Each number is 500 + 50 x the weight over its row's rms, rounded and kept within 0 to 999. Layers, rows and columns count from 0. Numbers have three digits each. The size before them is the row's rms in percent of the matrix's.

# layer 13 attention output (transposed), 128x128, rms 0.302, rows 30-40, columns 0-127
103:565495614482481552528432514491568469512468493525525513577544439468548496506475481478494441510424524491539568430522464450467509514422527557521578432552419396517507374504401555527532444456517436556505510523479434524505433527419474519436628494545473457480496485496480567454436495451506494510504489566587521542433543480409486556517566507579482631514394429455505532544442546441523525419504
115:509420519593513516477446478544528518485457481401537472425609457528435605384482500446457545598501489475496520566523531533427514513495551511545566420548522516509524556503599516412464456496481475454575522577442359540490458484433470517492497506478529488555482473451535479514583491514531355500479561522458536562470458538596523536450450557581451505553467445549508581520555482545473554436502
118:541458524473555584621379488522456512472493534610592479475489382592469474456478444507452475437492464552464510472404564486471432518374456466481555557445439472390529544460525452518530477544477493478545562451512515465524510503560550482529515523569456404521477441499560459553522453498462513511442517542469505612521518580536525544525481520511455546442545439504533584509434557458481543381497
105:476492469550397438452570537448488537506511543546593435458498435540435547469501469518409531458501543483453489473618476455551470443514480555582459453533477557480517504562465408528511386466547440515509546489464584629452501478526538491375429500517459553578448389564453436536461455564510565525547518399491504548475518473484560473532528436472450522519513473525437554490534488449598530554480
110:499463515509475532543537487467481485513381563483523545456410533500523483493561390593498558470519509605564468479543510488488437515535480551491561515492501451509449480523535469475430483437490501580557477450468572500491439447529512443520501560390538437574475400588410485541428633409495510488533515392385490427486438554474476504455466479546545464489529519590441462520449406570473473471468
110:594397435477406489447572468598640435453563535428515413541555458542467594471498522446483454494443500482544536494446538517510466591505549528515461578506554533593467406505563504422536543507541500433520473573481553549439416484497456486508557497447558447472504364465548530516513519511552515447522525488516501444562512543445513509530539477551408501591466511511483555496541551515527579462441
109:511548561425503520525368552537517542468523525553556469505516382469503451497499589416600517597484515489492550497505446496503495601573523510527534478499386568496493429597490479509495463536535483448527501506513405560530452554584519516447527464580596443556498476394503456450552540580438488484413512552524498493417444491564468473411589507525581460516428491505568527535536489531525472546446
107:566556474511647486472500446490496439517452529521476561441549479504618493487535471520529509501557518541556433535490537449562507517384571433501398527576529460526455440519450557569556479423507478566548511564492497476512381539465445492510463438480473552629461463508492564525479471510446492543412505553492581473503512450538522556485470589553475561501552490482459416541402404545569480427510
117:506463538503581535468536500438441483442489455418530472545468507491545481545535526451403443481583545467514556506536538520446558438567426536452469572605439502468504473519412524532472497508446467563446500463469405551474520471506460548487575516524538572444518436413451534513498510512509552457561583427441406395434478514556503516538494472517486591512639440447473539489543404483519599421571
112:524447488530554502520362502552520621616416526501515493534430495512512525441467467453499414456509487485498489479523473566420521501547451506475460484515465484505541459455532424525479444499426511529523539443518536503536558572480488532537632476501500453511425552474511476495505598495560559486471575475401500469376485505512518518381496655491526413500497456439561440534548494523604432529564
107:444600612538445471511507515491470508520541487483570483521494432471432495610540490457583531563580502502490458597472439433445540460513521480449528577506461478509470521586484427453449491520594489502525521530581409497551535590549504500544439451594508486555448463552460490457494452559476471534570508535498534473492543491502495450469337443450515557458573519558413456443526385498399491489483
# layer 13 attention value, 128x128, rms 0.321, rows 31-41, columns 0-127
122:471552503513532466506374517411479473453555581479463530465498428444515580504451377425518565585516463555514545522482556572444447492471472517495473528431590453578463516547441481430452381533502537517501506525455406465478426517482507525551502502561549475492560497492489478464455519476569397514525558500539500515458633457496533533499379485523512629438462526514479435494507466485526619452474
120:536515549492513530480412514498507545559446627541454549531436496536539519397448469521488564436495484461590501543377531481440455499441512436517515470521483525491499573517413404497557494444465495576530583501652468562483498497509484548546542513430551485518565447579518493501578523445407503496490448545426553534445449590495571470455455475447503526470533507535485492507407533393486596431527
115:499560492495473525464506435461481571470552567557539450474499493501486568504545485447507513492473407472411425470592475430513515498544537491518507482509419496564489541556480482557528482405551448494464483527479514527596384530493467528445570536577464541409466561403622530389466447498433462492568493422577515478386605530558497483467570486471585433496426433506503550595534499484478507523531
108:452485525506486517408490491480541548519517562471412513461479555558471468481486554493523593587534538512514476372530489566491518578630451466530470426552478503499403455472549460535520443485542530397514463533579536393624535558497550470583515543476532428456521523500527477447501535563531355506515442446421526473426427475481507498468530549597542433563463492483520488509544429478511474557554
114:549424554507514581452442495456522408579567465493519524436521513434411547605552468457538523447467469597485580410516591512467449461485492585458530480463482485484487472565456445394479584467592451450493479538565550450598454503483564459533442434542509479470529466392546544480458469534566433487505580482513420463648498523452474482556528462456501490486519517509460576471499487499477546439522
117:516567553451452522580448580453513531467513464535496453606491545429545419510557417488492527532529501552490535500465433498443409440473519596496510493502555519481458509563510515553524462593501423537554458411507452560390523512544619559526490486485495475600526444516530430540509462440538477513520555523520454505508611623480505435476480408484562481512426564485541453572370454502551467506478
109:519466494491582586522455496507459479567452430477598585546603514522530426403477399493463542464520511475496402442511524466515537469425438426555329517571540470518446501415471567441553452507536531431536607509455566512495533463520520436573504486517518514486504496506513516419549556454513445493489466488456437518590545515625495459488564513561486557536448542430540500471445474481488471500568
125:517402478435513581577610461489451562464549500477372459540413547589429501494465579516478417524534533519514549461563450501573468462570506526493493474516577449548514505550449527513520402400509464488479498524487397536472516582505454523587471498590595466433505535502461476522494433486504509419536558469515385543513502502517533534404458596523458498478454493552465432505511516470540583540577
119:417473536440475419481484520520573522513439482515374394494535472486499467530476460497505451468446524538558588568495571518437454465522545540473437482613508545545442491606515512505424433521516473555477453517443404521521551494595532486496593431458539484493492461506527405545489473453434570501492499477337465503409462502539521494475540500582566459515510510397548448461449467588577512483518
116:386527473508481471504581559576501535362523533430542414493468527494479481431552544481475540456502534493490475508513440469492572538491497413585548585567579423561452581494565511521561465548482499464509540449507448524396546564490431566519472444542514491476485495463502552397544466599487490520531456595519501548466586511500440484421412492418566441529458589501466519443556446474505442441461
117:504516507504502501430460584494491460431506547463525531496442484464456545579602511435499539507453474535581405549483483555514488583486453533528489473510431517460462567547466389549523535533493558510359436584415393455511535494596490487437530512482466518513560399386478457424487468471513497548550543561485586481515424487528508503459463551543555543492548537565470513483495558649514491434437